Part of a small language model's weights.
Architecture: LayerNorm before each block, rotary positions, untied embeddings, attention and MLP in parallel.
Training: 80M tokens, 5259 steps.
Each number is 128 + 24 x the weight over its row's rms, rounded and kept within 0 to 255. Layers, rows and columns count from 0. Numbers have three digits each. The size before them is the row's rms in percent of the matrix's.

# layer 8 attention output, 128x128, rms 0.113, rows 0-108, columns 0-127
093:195100115125090155114126064152154143163100121157133129157149159100166114135140153122142083178056158140123164140163127166072137096172189158065138095111117100111156125117071089113119164130104118131133146121125137145140121122144148117138122121124111129133108155133109133128123120113113120131136140123132113140153139143118118110158114097124119125134127135106123126116158140126125131099135
094:182138116129145095099101171168133136072188137085192111122165141155187097109139152134149084107129089141145148132106133132185097075119139148150171126130102182126140137161126109130159150121092112139127120135104096100152117133151129138153125125122113144098108153112128121126118152119162134141091118108162107145130124136151112122131144154099138149149123108148143135138126145116131115141119
100:106138141151099167124143173150104176106208159104069106104133150078109091132112111165090122149167079190096153099124168169135120151138098150092130113134072138072106159079164101170114127124124115135141141135113134144112113142103109116105142119109133111116115121117146118121114093131108158125122120129116139128123123145126134134114145142157126147126115126133120138124123127115128125125114
104:132137105130158116115133111142131109097067117116100114083177131159111162132131152137206121168132163127082164185133180123092074113119149145066096147120158081126156112145116111127134188130091165149149134132131126115153150119091122151137156150113132137133110091107146149097131101152127136118136123121150123122114138115131124129109155110118129125128135105149138138114109119108101128141117
112:146139125123187089165118130171156114108097116185096114193131173168126124089139163116153131178106133102166103174126177132086135115150191181150173135140100125141194136106154150160091164077105100115136119126140138137116124121122141126111136134139120120127108114152126096142125104126147114122144131132125126140117104123129126121120160131150128118116120120134134141149122118116118123128124
101:117127087087090159124106095127159110178142151102112142104139117070185145119130098142107167124237138091126183108091155101127130080126148105096120124095150166072124114165140106151119136149066116140142130121130156135143142159130133119149138133153128133151145104123111115157121121110108131118111128130146123123132137108138124138119119105119110108136123099128131139136123124132130141121148
111:125120144139142115124189106142149113050109097145181125113160116147094098144138158158065090086106073076119123109175116143148143113163124181177133155141138171182127147142124130054158159127132168118106117120139136112144130104128139136085134143130139122116113135137103136125091126130131110138137149121115126132110112123122116124128137106122119130118120103138125107134119103117138133138131
088:079116170118122185146167138125123103177119137122072162146126113121123095156150127142112158140184164163181100139079147089121149147117133063128192098108185159171143139156109156138145177159155118124103117144120093144117154139114122138126123118119149122116132130115133164119127141126118128138159140149118153121131137113121130152150118150086133141128129112129130120110134106128135114119149
109:143115135156128136194100183098131128111113171151107106110124133107118131143142095128112122162082116177170132113117161090163177127140134081193202060100160110130135109089103098151158185132125118132140121093133129116151130113117114148109128122138132136146121093130120154114132133132129101110120135111105113134113129076108121134150119123113155118146122151144115123130134143129129139126112
101:062098163185146149177084180134095095160110081095162122100097097113195119117104129132137165085115147163122164106118140112067168113141116101184109102171110117141156093064086121153132147121100100143149132119117120122121116125125131139131127140112105117111137126133119117111122112146143120127136119121125107139116146144131126115124158140128141125138126116130135131125119136100116119146134
089:107106103192150156086113131111180148093084138085147101112147099150093109123183119146086177121126125155102157094109198157136075112159076144102104140145107067119136175127113179107150132142125169148116128123117111108120135123152142156138115132142126122122112142134113136134149153117147127119110127112132129121135116137100117124142106128100126145162142133138133130105127163128150130122116
088:171131150111177153185150140107115208128126175128061120091117140147134127126097107105096057132100161156175134123202097142143124101125079140128091139096150089111096166155129139116104158114143162136123116148162135135114145142149128120159140101136141120124111146138115113140130148113127149113108111137138146132138112134131137125123108135112102126151127112135107136135157125142129116142143
095:063141139141157147112161125105083126072134141083124185098130092118106166140154163148132169083155164120074155085151153101133132114074127154102105184131155119140109068107120174103104091111111154146122152108132142097131126133131108107142144127118124113130138107157117119111145141109129121120118109120136105101162137140122129124147109120137129134143092148127096118121110161118141132138124
095:184188125113124146109111104187178067138113163074126120133104155106142110126117086191121124078182098113107166112126167129127110136129105103062074141150132105169145147103103122092133149179156148111131110120130140139132096115127145125126122148132125118119114120130139127137125114132154108126157143101105134147115150118129162112106122108097111134131138123138130111141111118133118133111119
099:157132091093109119089144122136140133138208154110135089174094160072157147152122139134111055107109076126113168112148100126128136135120151107153162148101128159088074106083170092110113084081105123126118118128130132117126134093138135113134124114129131123143147143153119153095150162111135118138130134122135121101139124118108120157137108147099134133139108161097111139131116129135148134153155
106:101103146093089144098183082179121129138185103125093184107207194054109145173124164150120156135149143159128082166086137164183131093140097124132130147102143157152110118155128156139071098121135157150126144138112130131134127141104134135124134115112114114119128115123142125121132116139117130138124114125134125118124140143114131140143125117136135135141117138128132144114133137121130133127133
094:120137122118138173083175093149095099222142172101181107168156160157139125107188132074105120099126129151165143139088058115098169100154121172119123126095135152146149138147103131082087122145113107162108141120104121131134118121124124126152145140132144129127127140127128143109128113110127124129095110123110125108117126127126116136160150120117138118129136151139113095123140138142143132125123
089:174155130220149162127112176164109157116154137083147138175129148140160149155124101189146123123155105161135138168085110126151132184142178141120120121104109143165104136141168056151094120130117147104126113118132111153125118107128127134119131123145146134115140133136122158117132119142132118124118132117102166134105168108117146155136146129104152124105140162131112096141139124157126127123113
094:181188164132149129158097149134156145163108139084145104174077130164092156120176137153184107092123108154080074129071139116118124140159103131117150170129083111159116145068086184169130118128164149116124130148106114126164130123121124126137115131120126145101116127117113137118108113149150146140126128119139139138124122148146118117126151152143131139123133122134154133121118130111114105126142
090:170122122040082063126099153143154082113134156146158113118116158132084118114107123144138083144111118148142094139137138132108133115166139098078141152145150072182185091115164115143200109102145176127126127138125126106125129106110128134148126132131096139136132110124125146141123142135121105140129122150144115091151140123133108142116135134110148119116136127089131147127098112122122118152136
105:163132118159159093099118073126184090129123080153136086115164155149136060137120111148134149115127094129153131115112100173086137164131110113139071098154144115237131119154083081157089095112128145115127122154150110129125144121122143130136133097130138120122144118137149144135127163135100136132147117145126122109096144120116120140140125133114153143140109138142122131137130116132135125131133
103:100125141131142138135225114079147138160120088182086177122172090123128084142124147089101143156125131082112134099097090101134152197081125108074156096096110143146143092128137133076148094112112094153121138140130115127107140148111123126100139128118144100121112120137150116114155115125121125132141135124133130125119107137122145166128137132125132128100138121136118141127105150114128131139111
085:118098146178134146154131135063134132110146103206192148104123162108140167090131107143076157077143143106143132144148150142123120147123160097110066157142111111142098087067157130166105097069138119112151117119152126142127130123143124124112119111138142102121114129144126101121163145117133119105152135118123149158119147107129126142128102112139129132128120159116089141133134142117139147150110
103:095152112187174112140098125118144138100160142139158129140117091107111133052090115139165123168159134180161171157130130152113148076137094095129138089136113143166172102182126158134120125069079141124128134110137129133121140141131109130156121119115111144107134134129105132142106136121090126152117106131111118127147144106128114095147085097119140140162112148127118138124111146124118130085154
107:115121135120136106101099168130107137162080112096096206133036106094119097144111117155099118124133147159083146093151148156100150120112189142111188108122136131132092131107118143116134130159166096128120158125142120161117125142115137110128134103136132098130143114165145114129131082129139150113149115134130151102112097135138150112096139132144104118085108128146138110114149108138155112146138
087:076120120119112124141141114115146096151132142184131141150136140148153109150073105170130164174158122143144143113142143143095081181190148127125124078128209117158123143137148124138078100113140204147084145161143108122122142143122114133121134136124120133123154144158146096091151141133133128128123127126136127108126156126132128139125127124121173090113116166141132146125139137153142145146139
098:130078165127159181116089161113107159153125095160156161075114148112142134136096103117143131138135162132200123188145067092158118100081136090129104155117144119141083128196147107120170155120132132110154114136123116139101119134116114137123140127117124117136118127124110135128125115161125136139155143152143112135143103127121136136089144122084123140113135104142117161114125127100078116128116
097:081132088165131060176086116140138110084105163103089160137133119125158199153114134148128083097095126164117111161090119174155081144150169145156164072171118151109176119143142150163131113130107087116145140131123149154133110170139119150139111129119126116133141134116147139116117117119127133130143107110143133125127126127149151117138117135133118124123162141137119112105160118133130120129103
106:109131170154086112086127134109091107098061162132124081095160117093184108172133120114084161159081116186160162168105173118197132116130063104096067162113111108151107124164153142115142120131168104126124115150136131130105125123131135134133118138116101131117133130144131129118135147123120130150150127132121158114141130133131120141141122135124121142124129130102136128109131117129134127132149
121:170168151094129087155124139128104123138138131138144122091156100166190125142178129156093135105111162087171080145109103065141211116140093125156029164147123137183152109183087125103133132144116151126128125118126130134123130116117133128136132128143146142124113130127124130136116120148145151125093125136126129119128115126142144126112142129125120126116125106116140140140127126135106114118136
100:103098156140137058164144129138162172100148151115110139088130088135130075114104108197126110089140098143098164113194157093151109091107062164126089108078099105138106156137079171141124145171109173109131102120128130125126135101128107129125120096129150134133133111138120150141124132135121130116138136155120118136110145120132143141140138105129136142138115136126103118155119122125131121138127
091:099137136136126122187143094137096096134088111208141048088198142148148121116142108103125116113138071187074146144120140138082127157170073101136082087144134152153136085104106109092133125113106120089140111099142126116147141145120113125115141132125146155143135120128119129119131122126127116136149130141155132143124126102130125135149103140122127116136125112128138120117134115110119118119118
112:108126107143100072093116113109165074140167159154194124099134121133202093112089120141109137129101087083133201108084128114120144184143154132172105039098154150108141136108093096166137120142102095146135122131123137119123110112143130128122121135120114118115138144131144118124134126114129113134122106116109100122129133127128107110141135130136148139151145142135124120120134143109128136119142
089:108127103128131155131077115146142202167166112153176105173084084129135157138134033127117094114124141119106141117106073132097130132116174109104138071165142079106141128124111169138118064099138090120143115137123137130131133129146110145116146174116152128138140136132140137126132125146130114120109141109119114149119139103132099126121116128121144155146141120155136140115121125116120135121094
086:114117092151174145100116135153113178144087137063139123064124194102149131139089124124100143113162093116146193156119152102160206091109149146097093148106153100117126174172081128135114138142108090127153141129140132173117122128143148124119135106129126099135136158152123118105127125131124115124142108121115121144141130135138151120115108127119114098116128135124118124104150108137131135146126
091:128160110138057144065174189087093131145160192118155150153156143098091104148155132126166166178103151096124161134130130085154073157087114098095109109111111102160117102127079107120107097146149153123130129143117117146151126141101119141138136118125125141121130103161126113134168126151121134137114122137149116130089110104120113139113133127130133120128116124138124148105098127119118131135129
098:121122085134159102139125117148126201199108145136142166150108164116136174096153111100150110111125222157128158128133147160176100120154112136149174129105124111155077131111141100152105085189124126136116131097120148112127113114139136117131144150160161132146108125126138114127138099108145123098134141122136105142108132129125132147127162107141131118116145138158104109149121154156136143126117
117:110106117154133108127155193103117114189066124141111153117131143129074106122142165055153204157140074146132137077113152118069107157129118149130172169152121107202121140106070117109121134125146096131122105127127119131131132104119116138123124097119142139139128113132121138134135149145127133122117132134109122109139125128093143142112108121100131138140121122114128125129117155146133116105133
112:138180188114169111134145130156087160077150111136149116149115090184139140159182122143163184136181084113079092163095140083110175149161132155135101151075108203096126124099168135167135119144112124132150130122129124124137124114138119118128129132131127126122105126119126128113141130126122119125104126126139118134140139111117126132116134106109137138124116121133140152147112150138100146095129
095:103177158087098106146143129174068099163152110153115116107121151141169141120077142094168126128140101089160129176179103152128064125178153171123132178134118158108148122168180098103098167165195116132122146116121110124140127138102121138143126141129123150122128111121124141157135098134139149118126108144122124115117131128143138122115134152160125126118135117131152126137138121113135117128136
114:124127118141150124147171168158087175136146090116167182084121139141084159160150148165152111081206102116043095099155146106105155125155168163079129140153126120165149117131102150122128117137121181105133143124139097121148138116127118118114115142141123122141136144144111161125151131104128133127111153143132143147115108118124102145143099111114122153118122154123135131152129140149134138126130
097:140135082131129131160165130123155129196099133103119156119146169105119160105152158086171123152157146088110154116104139149126170126167122097095133174156145119141173132109138073107115131101104159148141111136139132128100105116147112115129145120137140120093093145127143070127123106149139164111125121116136142168110167131147141071106174159171125126129116112150143147155139146134113123132115
116:160093138082116117087179135162183129150182084148171186136105115099133103157126156141124132161156128075115096116105122084156163108100154099083158133146134112145172132134142155127136092112173128110137126113129148121128129143114117135115100122092106124129168098102144123133120146134140111161149131118147074112136128130140108123132123146163125101135137121102137158120106090115111120155139
106:155153110164167112104095103061133139073114118113139112188118099185095165151166084090164120156124188092142122115120147100110093140145146151102117157149167085099166142154139141101082120135167201111142131121142138139097131122170122131128122115144153106127148150131107127128121138118132118106141129112132151136126135124160118127125101135131135136117133134113121116131142116140130133123154
098:111164135130141164132140106151097140140138127126111141169057097099087116110125103131187104149143128172119143189157094156114183110145087096125128123065095150132117150121160083102115124127172136116130125089130136144152164139141095148130107140143152142146152135090122176126115148112119107136092116112118112105141122096139108140123093129094116116125153125117131143117134122165135134126157
091:155134133118131172141117103118163178092120138121132076124070095154100121164118090149134115200079083094085159113144110166111140132124117114089087111135136075092161187118096121144111141085162160123137150134122138095133137129136131088142130140123119147145128140129163095112132142111146121149108144116149132143115128114145086124132113127119140127164117161128133149150128138151121138130140
085:142141070092115063129116150117135108154094195105175119127067135099137137127070138076158097116125119108145158142161081138137123109134099151167091179130126110145104181145102113101151141160151153092159120141116130123129096138135138117152130148131093143133124115152121140137155123122101095142136132151146107157140135097149123133155121119105150118149113138145117121122136112107094115116133
088:154187128134084116087109150092126128082150148129106097130117122105049068108135165102154122112129142088130136097165196100125143104093092149164175131145082115130141100121144140136190177188162110119143153121123148142144142139145138110107123131130129103142118128127135119142135128121109129121141132101111109132131103143123143119134120143153107124134136106135133158099120099110134128133135
101:130099157122159123146166178140145070193109108145153140103094092144159153056132176109088077117185089111147148136148143139082090149170133144146160117129120163132140165119192113069134157164137107131127139144118131144123116126128141117115122124143130134136138134109152134153129122084114105127124151128134123112139114143137118148154131122134133115099138143105152124130137117145144128127148
103:176117125174160142084115134142099135119141125133095147149145145143154121162172111124136095140058196157133136130123175115055202092143151117143128112117113068098152128069100118142157168120137106155103150131142126124159138148104083132142130146127115137137142111132127134130114156137125155125126118140139133096145140118140138111141117129131167123115109121131146109144136100133111111121138
084:112153122128140138114122141180107088071107098105119125157076126100171121163095121093134145207098123183108181145078085124096152159118147132112054145149099171088130141157160118109161151153097118104157105120137112116134120132123123119115119128128115120132104123123157136138135133122120118149153142142123119147152120130130138119117137125144123132122117122130106124118121141120138120136060
093:082129105115195125160151135168096160112091160109125129114094091096109165085042139136131127167132090133121163151146093160144148134136079149113081188142112103113137165085190136106122088105113126081140132117117128147142121115132122136119111121115147148130130146100157149126125114152148138150112134120135112160108138126140132110127140129149129128123149136119126110120149140136123132125100
083:113104097111101123169190135121091113124137120084120154117133123123107153163097188147107090114144138138062086106165094130087143148150131113149074120202139086133180115117121085111086116162160139111115107125097133143103146136090111127114118114109144131134136114143094155163148140146112128144129125162135149129119126123117162151127113152115107133104142118110122124114116130122107109139119
101:129159127096140107096114071103136113107122137169119115075160128091132140106118093131128125110143171131102085112182127142115105043089087116095086155122094158151159064159161160100191138123048103129131130131158128132123152150137127134129129120121120136126142121147134127147108117118107126121131121138125139136095131108135100101133125121137132111143123130147114132126138125120132116108140
102:105083110079114186139128113108162121106187125135147127126120111113060105128133130108184183145122145101140051105109125113139189121178122091185163124111124148108159150081098136160183164141153145138151117128135127119139134121129139142122143133112104165130122120140155116136139113120125123120125123117125122146104140107126103106132119109113146122157125122134155129121134129115119147089123
079:092084155141173124166168129150051157162101113103114189156106102165113124139156167143157125143106110157121140144104133153115134183124113114084149123124125100132148153130136125094105080118162107143103135146110118105167113087137088129137088150141094151118145128130126139154136163109139116122119134130125158130125167123147121129139127122136166128148162169124152144143132125162154159137142
113:125101129130095112188176103118072162091152136111106155152164115182106066139163148129119131105119094169141079122167129161118130138100125121102091131160131145093120152153144106112151140125128128141135134122171103137163142107157107130108101128159103131144091137138152156143106135100143100085143142108095160153126119137135136099138141116124149142145129138134146122165167112146159141087134
110:085080100110152120170088073173105071099105083111093122134107131135089152142087093169138119121119130164104056158139106177096148047081160140152151100149111103107139135168122165155126147093126093128102123143114109123116134154119126134132139125123123113108138139134128125131137150137139123145113112129120141095125135137126120122125138156115116113119123125126141145138119106132145109126123
092:099065102113108091147130118141180130128090096079118125110140168101093159099101187163174095078082110104102147122125140161141125099097111149128177166107104143097075113110061169125137121101104162146141126109115161122131124142119142117116115119121134134131116105132139115167104124113092138132113114120125121098127104142107154153126135121126127134139110113104125130128128141099141139119124
123:087126118122159137129157098125141108086141109149155097189081140158151116107161144136090167095107116060143190092207132129137163104133097123089145117170159152085120097138135185115112164157200089137125125123128128111119133145103111137122132114119119137134112112129133120139144110137093139124137114151098131134128117113132130138132107106140118126142118138132133142122128119126104124114134
113:117098157150102082115110162156156180124102130188130136195109098143151088111104109134111105142075124184130123149092163068105115112126104143164165125080129081087138146096159208135180103118122094114117146128106122120120122142138115116150126152129127112129121139099128135104112118117114143151107131121150138116114118141146099123119122142130120141120156131111122124121126127142129131134127
090:108130090107110111136098120095078124136134181123129132161121145157117068111141081140152139128116124161148138110130141138117165109133143099129140165144172169096118129130094129108160142085121144125143113141144093163124087100158115146122113083090105101098124159147133131088114151148165116133113100109073127171154130140118137092125147143107135143160106130112109108129154124099105091146083
096:126127141109131097073129083156111129132086086181174127092177136136103102159156089118131130122147042116051102131132102172160076120142152160145115140145095187145092151174145144153180104085103125150144128143156140135129104133119113117135131121113124111132140128125141128136132131114140115102145112123125116132138132144144135128147146115139132115122119128121131146133125097134107131118128
091:149151115172112119166143083150131139129067078135110154129138168098147136194119065125155174130132076130081114118075126115121134136145172181112113075133113168095146184127064165155053125123124147116110131124118114132150145130139135118142131153155138137134122129134112122112155124121130137120134135124147118148122119138136121128143137119145144121141142131140122134134139139133137132128148
098:097172109109125051121140138127095120126117127134079125126127130130137111157072166110143054127079146124097152137115110128133164192131088118152072107185154102107118119101093141115113102204190132137115123136136124137109125128118133152109107125114116129145135148135139164142129111121104129137137124153139129099145129136139159112116123105121128132116134143122122093118152126134153143123105
089:176135185153063140131082120093138137082094077132096129155136085148130098139119152099097124070101081104122147149097105100101127120116158148131129155055153114054107124118114185072145121118165122127109134133110125141133133127134124121114111112133142104122118158112126123103123131118126136135117128124127161110136113139132160113114123133134109129094139149121136107123147127151148145137129
118:130136135031074076148128085124103150162100106160104104095103128186137128156081128076148131154139122147105107138123104084118094135087101122149128120088162125103061115190131127174121078173149104108114123129136139100141134121129122115116115128126125125120119130125130111136140149111127140131149126135151130121139125133127106120129116131172131155139104131138139135140131155123145130124133
107:180100158116058148162105123142132116114121097054119125125143114185098118114147153157112105175131153036154139149120120110101135126044119123154115083097151147096141166164088080133096140162126163115126134132128135133098118147135131137143136134120140115130163124147153129137143117123126122134152105147130121109126136141139136156125135121131132119130128144119107124115105130128135129134108
132:127165136123159166124117129162192099160073108118139115108129107096122216127114145127136100135171164079082140162113117119142100126165105125158137127111104091162129105091128147159114104161153132125115116099127129086118142107127118100150152136146176124149120130110094135103103131126131140125108186129146092118125125142133119151135134117105119130113140114147107142157110167161126154146126
103:143151144126134089126074173055071143143165161115093162103183073139105131087156130146103094130148175097106123145132119195167085166131168152133162120175080176154114095138119128089146148122105092137122112120115110147149139119129123164125121119124136126124132138135145145148136124134136128133116124124144124134118101099125128135123124141107119135141140145155121127120137129127144137130108
099:149120144127104154147125103165159107079131109110128156164151174121114069126154144160130107077171175175138127165093126160089113110190089121190165100108085165144110149117119146128080094214196134136137125138133140134117129140118166133127150124117134110133125122128121118138128118133126129119140127139136119137111121133143134141139125126136130127122126130129126102124125101103135129134121
100:099071109134120135078087087152141079172111092161150119067126128129120133091108081167171158105123120099101149112151121137051062127106092117112117087090131078141081139089078112135136111175128125133138146125138128124083122126138120098112126128133143122136125140119132113121134133126145127129131133117103132138142147130143110155142116125140153124120138117106151129128136133120120134130164
094:164046119154122104142140096117193149100139096163185184131152139091119130167091143139115164092175102090110117150084139078138119158110150135116154131115118103125095123119135177125113062144137124150130131137120108139133162131124131153119126123129122153125102126135128136101100133138130140127108140085125137129124119125110136118140120111104146159139122118148162108113171162109132141128147
107:145140117140099102109169157104134127115152146121146141131155106176150114140163215074098081161090164154159135131083147094126095120088122140190136147095105127164132120178086150140098084103126099113140124112140138130143123129150111115145131144161158140155148119140145126130125129087131101109122135111119126129096138110155116134149122099139152100153121145139125117144120116157140154130153
097:187147132130117152098105125078129122128145145146105093160140132103142086182199103155184145111159135119104131082139177081086117090145098050125165118105146123106120077083126113162140129103174109097115123136130127117115119121172140110134119138140130125113149154098127131129120151120119148136163137132134132142129140162143106114122132135145124119113147124119130132154118121145131132154137
106:163165132170094121092094160151135197131153089118137098140139160153199125140099120144130066055117117144177116139156059109155094178090134126109111135156133144128091091181127089106111101118112121103143143129130127131137142132129124124130118112125110126117162119154111149148116148119118138115118143140131129118125110119159130143127106148132118112113113109125136128128139089120126118139150
111:072150165127169159126134129118101120101190131092071117092113113151140166160147115193130145131111136100107128090144168166163137147104100110192147130133176187081096125096131103183093153096127180160128119133096138109143134148115107137125140141125116148135106126120124125125114132126119123127111125125126115145121140116147101111130131117143133137161116133141125151141102122114127141113144
107:117102098158129163094093145125077106075146131161158101124166140175177087132141127115083144085143154158121157114175145123092071108140144123152113106134155105090081107117135095156118074088105115143147144126134107156139138102089155152096130123119121121106142097142126129129129104166124131107137123125092139132104155120095174120141144149129131119130127131153159123126128116113123111141133
106:113123118120087152090106136165094117097084147133172091135140198148103133157188123114082136118065143195126109120158185191158071071155134137138179136142120099150091124146101142149142128111169117127131136132119108135119116124121131137133128129112141118127117141145119077107135118139148121126130143109110139157125142140129152127113132121124127143122120132139131119136121153127115125128097
095:140080135161070155132098108102145118125087150108114164115147133095131164062141155155102185141092170106148140124140135129160190088125117180096111102094175089115187169099117118093111165133094169138139115110116140138120116144167145112141102140161135125158134146108133132119113128125136112116101159117133128131132099130133128131098138126117105127124134120130123127137146130149125147127123
104:114128095179125165083117147078128140092190126121126152128134009105102122106128129119115163160165144139127084104149155135161080096128139180183133121126069148136140158174174133104104138148100103124138132125128144135152113115137130109126131127156151116146140113126126148131126132117142139109139134101130111117133127140132135134138150122141141122110128152100120115144131126135142135145154
095:158096162108200131159070123115154104140144200093110129138109144128132177133131119113113131085155117145188159097119111098112119136091069121166163130117174138132058110098145152083079093150133111142109148153096115125150134145142114108099132138131117144141105145102133113132131116136118121125124138117120135153156138154115128117123142131168125126118145109141147131119140145121132118126130
104:091133166092087156131145157125121155124156100174142183145126162122148139070111145141103182122123148095116145148155081122122118120122187202096104130073105122102134109066090172128099134181141117139127118119135123125119130120139145136146156135124126115124122140128113121136119145117124131125141114141122114148125123156079096123122139167153139158158113122154101131135111134111138108137105
099:085128167173171121064128159127066148133097080174096161069143093135154092177106099097184130135114148143107131114135188126144140145119136115157145097110176109154139128140112108104159143132146108147140133141111170141149105146122110115121105150124132131149146141104182134128086108131111135135127136129135121112123136161160140120103144116152123124113129119129152129114131118148134145134118
115:101111110161169126118137077137207164108116080131123175188140152101092075120116129091138092118151164120138208129125103177162167150136098093117180109141146163148137131160159135084143101117119186122135108146125115102105103141137123108143132114125132106109130138129110135127148150127137138132130124142139142114149136127142127138138113129136145128110134112105143121134132130115119111127153
097:163140142115062163124116071107124055134101139102118105106159096103099146161127115102072103134127090194094080105069138170149124159106100155171098089118119138130099151133119085176113100173137131119137106102139105117138121104143127128092129130154123133128131144124100146150133125111137118127126124123108124157149123111126118147130137129114133125111125123108123132157129126134144127110152
097:123161131065080164135130153143101112189127130118126139152117159188163103070157120133118185118143174137151158128126132148119118052149121103146163147148162147085141095196073158190104134107187111125130145135130127127101129128123113128143137137131147119135118112140122133147126119122105135107130134149106134128120123107136144143107119119124127148118113123136099128127123124133126129126113
101:124061054126078155130165147141154219115146070150139097147149122151136130156140159093126092168121161149128068118165124124134114138149137101169103153124123089114116159139160058173175124136126151126126123135129117117111138150140139145147119108123125139129113143110136121144116154138119134140112120129147138130144108138139114124111110137117096121133142094127155139113145141130132114120123
105:127128138141150092167131117109128113136138182132122092081137130134150193161154139091175166133142083083169091141120201070190109135154135123124105158176139117084165116131148123178090149109136119145087118134126158117120117147134126131148108133120128124115134147092115118105121150122143127154141112144144135095144136138132105137152116133143132125140112125116139115113128115115130113121178
105:153061193129115161179165118088128106142122154148105146121164132102092178087126142137088120151126100143130095110097061108084088146075064131128128127092104144120080139069128155087133100107083134123129148133101132123156128156123138114129145143129121148112144116119134128139114124130129150148123116125142140120136132143135136141142125143142118113142154102138125115123125107114121113159131
098:160119168138177101097133146163125083160149097165112109119116148131142132111171131113117172177112077082171125136146131163109099137121138180077099170167085191145109165129191096120110166087130112136137154122152151134136152140115134131126155138117127136150149104133128145100112118139122103107134106107107110109131138132109139127144121130132143116134105146142095131112120106115131136137107
098:145173127167097164120097110114165172187177084132140092108070111083145097161122080129146135080165059133134099100116103098131124102125148153136110090100085171153152172175076135136085167149122103118100125118119113131132129132104094129139139135130132115134130131137129123129153142116136124131153130138134138123153138130132134109130145129147133125101121144123122126140112126142111114115135
080:165169126107132115122096087134135142136146137119135086192110113115107090125150123145199139106131087104127136145073124106121140149111106100105115162099069150122131123134117135123148126132110089144112129170117145109154103093159143099136134140152107119094062123129091079100107130148169154136099086108122148118162159131124128112112166137123117154123114133103141142136134116107130125118160
089:099174084177090137106112167112080084127101111068097153125120124110142144090115159123082133154139181175148129124132123196099139086118121174103114129194134151111128158145125132114064124118127119102151091116147136135137120112134128101116130121125129123132106119103108136107141140135131125119168130132093143147148132125097153108127119154165130141118115113108108119140122099114105126116113
104:121165224164120186179120124112135146092127113101147117144092111129108138129133123094096125106105126120130188120142068151153157178143101113113122095123107179131156100122099128073092117137171150142138131132124123119123112156110131136104145138106105137114144109119134118147119110135130138134131115118144146134120123149140142101092161165165093124121132096107139153136090099108118131126123
094:122122178137144117110135106114118134072114132150126149112151113088071115132125111087126160169143091089146132159138176165238123179145114140121120152083133124139109169108208072114130106164159150122123152127101111136126110118143146133153100137137113141132120144108124138115137129132143125125132150126144127145137112153160133132133155120153122123133137119107138114125154141125140134120127
090:153085192104139128202079115136138103096067143101107139136140135146129107136115136131112113135121143151148154182096158156134067183138130113125150147175129122107072138093177092137200150141158151137134112135157136126123155127130147102116127113151112136134148103130114131125118143092118097098132124139134138122138137126108094122139119108116140132120090135116135133144122146130144140115153
101:110133090084115142074150133133140113179168138066169105090146119113166102081162189150129136109119149079132129092135101175150191156121131155134105137133096135196155135095084051140166159129092103119122139128130113131135132134142115122143141120137149132139127145124135143100131130125144125121107118120106143134132155137141125126141120133126129091120148145121127120121140129148122121131136
108:133157147137141101183156132118141162094193193105108121141138131111093159137155106121194126140122109118136143113117131145162136126168124105106174135129132162089197101078137169129095165081129176105120109159119107158130113134140134121150101118126138117105136152124120140071099136152166132143129139111129160143120113147125122136123153147111110155112142117121126120120119109129123106140112
108:183112127090155133076107167132164069132107119104171134137064157087140133123145177126079135166107163137145100089099135136148146124093131092096109156200084151117095127112176156149176115118136089136121121129134133143101149123130138113147129132148160142138132119127109131156105123126112143114118145137119144114107131115142137134105130117109097139112125107118117132150115121152149140112159
086:100192099101148148079129138127110111147182143137098129140160128175144051103106095117156107125182133069149168156131156124112054174123173136146132133173106155062139160140105143192116155106125100128131130116119116128147146128120126132132141127140134143133115112123116132102125139143133144122109113113152114128108120124133126143123108107107133129104133125132127101130115135131117146143128
098:148137109128112163073161091136107081142115149090135103149097136073118123177116091102140108081125118185123119113213084124101129089124117104122106129123110097143094099137160083111134158157166082134114147131108111108137159130098142140099115139114107173118113111143150140124136126128126140134132129141128144152097119115133116131157120141130150115137163146152120110119127157106157136151105
113:121126142129115140119121173101079072137106108116149132095132127137143107123154135093081179101165100121124127113102194163127123147149158108153119177158130132165123126119144106129164137097136104108148141145121085168110111142165150148140129124133137086125134190115135119125117109146159130124114135102129126149135132179137123135085167144095106137079161101109154115120169119138131131140095
079:088170117130127172106150101099169146113155181110084100170118107095064138144113105096134117205072126142129095061172106118109098110126137124119112150153135092145191122121140142121134168144067137152144124136129134131096107119115121138101131119116139098141127110119139088153151099120138140104124139130093116133122144143123158126119139127141102131142129109128142140134122122120128126127128
106:106131074062170058126159150147114146140078107120095119115138117165160106085126123132117101159156109160079168167085157153164170108128132159098165205040136133157088147133151150141139113093143143125123141134141124116119120145120121138126137138111110116136128105133132124119137103126136126114140118143113117145122136127127128127142124115123115108144126140147114128118140119116124116127103
105:094110106117147065173137094082126153132136121191106107121101116115128122141119130086173132064131127169157075136197098110119151093173147153190185127058110165154126092143157136100109165160129086156110125114145126123119143107117130148115130126120134142126140133147119126135129131127130126117131129142129133116136096133104122158111133126120133136127111111124117128143133128133133133134123
104:167108155100114151172101197168142151154158122094140136116101144106143150117159136215090074103162120138138120142126123169127101146165158105113177134191130173130095132142126129108177197128138214137125137126131131112124117125099127127147136146124117124118123104125130122122124114121114125132146129155148110121124143122137115113136148121152144129128126135137132139130116125126124128106120
114:145063122184172109114127113122146161094121147122146094160164212104173175190176168137131103127087124112171169146129144125139145177119146108097193072131156172098092079120152115149121140112098098130154115111137152125107118113125129135138118127129132120132127117125127133136121125135126131128120132140112101131110119132138147122126145129127120110142145136132103130136124136121129137138120
098:115126127151121176145114142131133191127134097140104113125150151176107114105138111129176201105146139058205107162150121100138157104113108118103111156054112117110114144177160109146148155107100140114109089158106122128115116120125137153122105139127119141141125118161139125170156154140141123152121138147143147121116117116097127139101130146091122150120135140111134119132126137135139131128082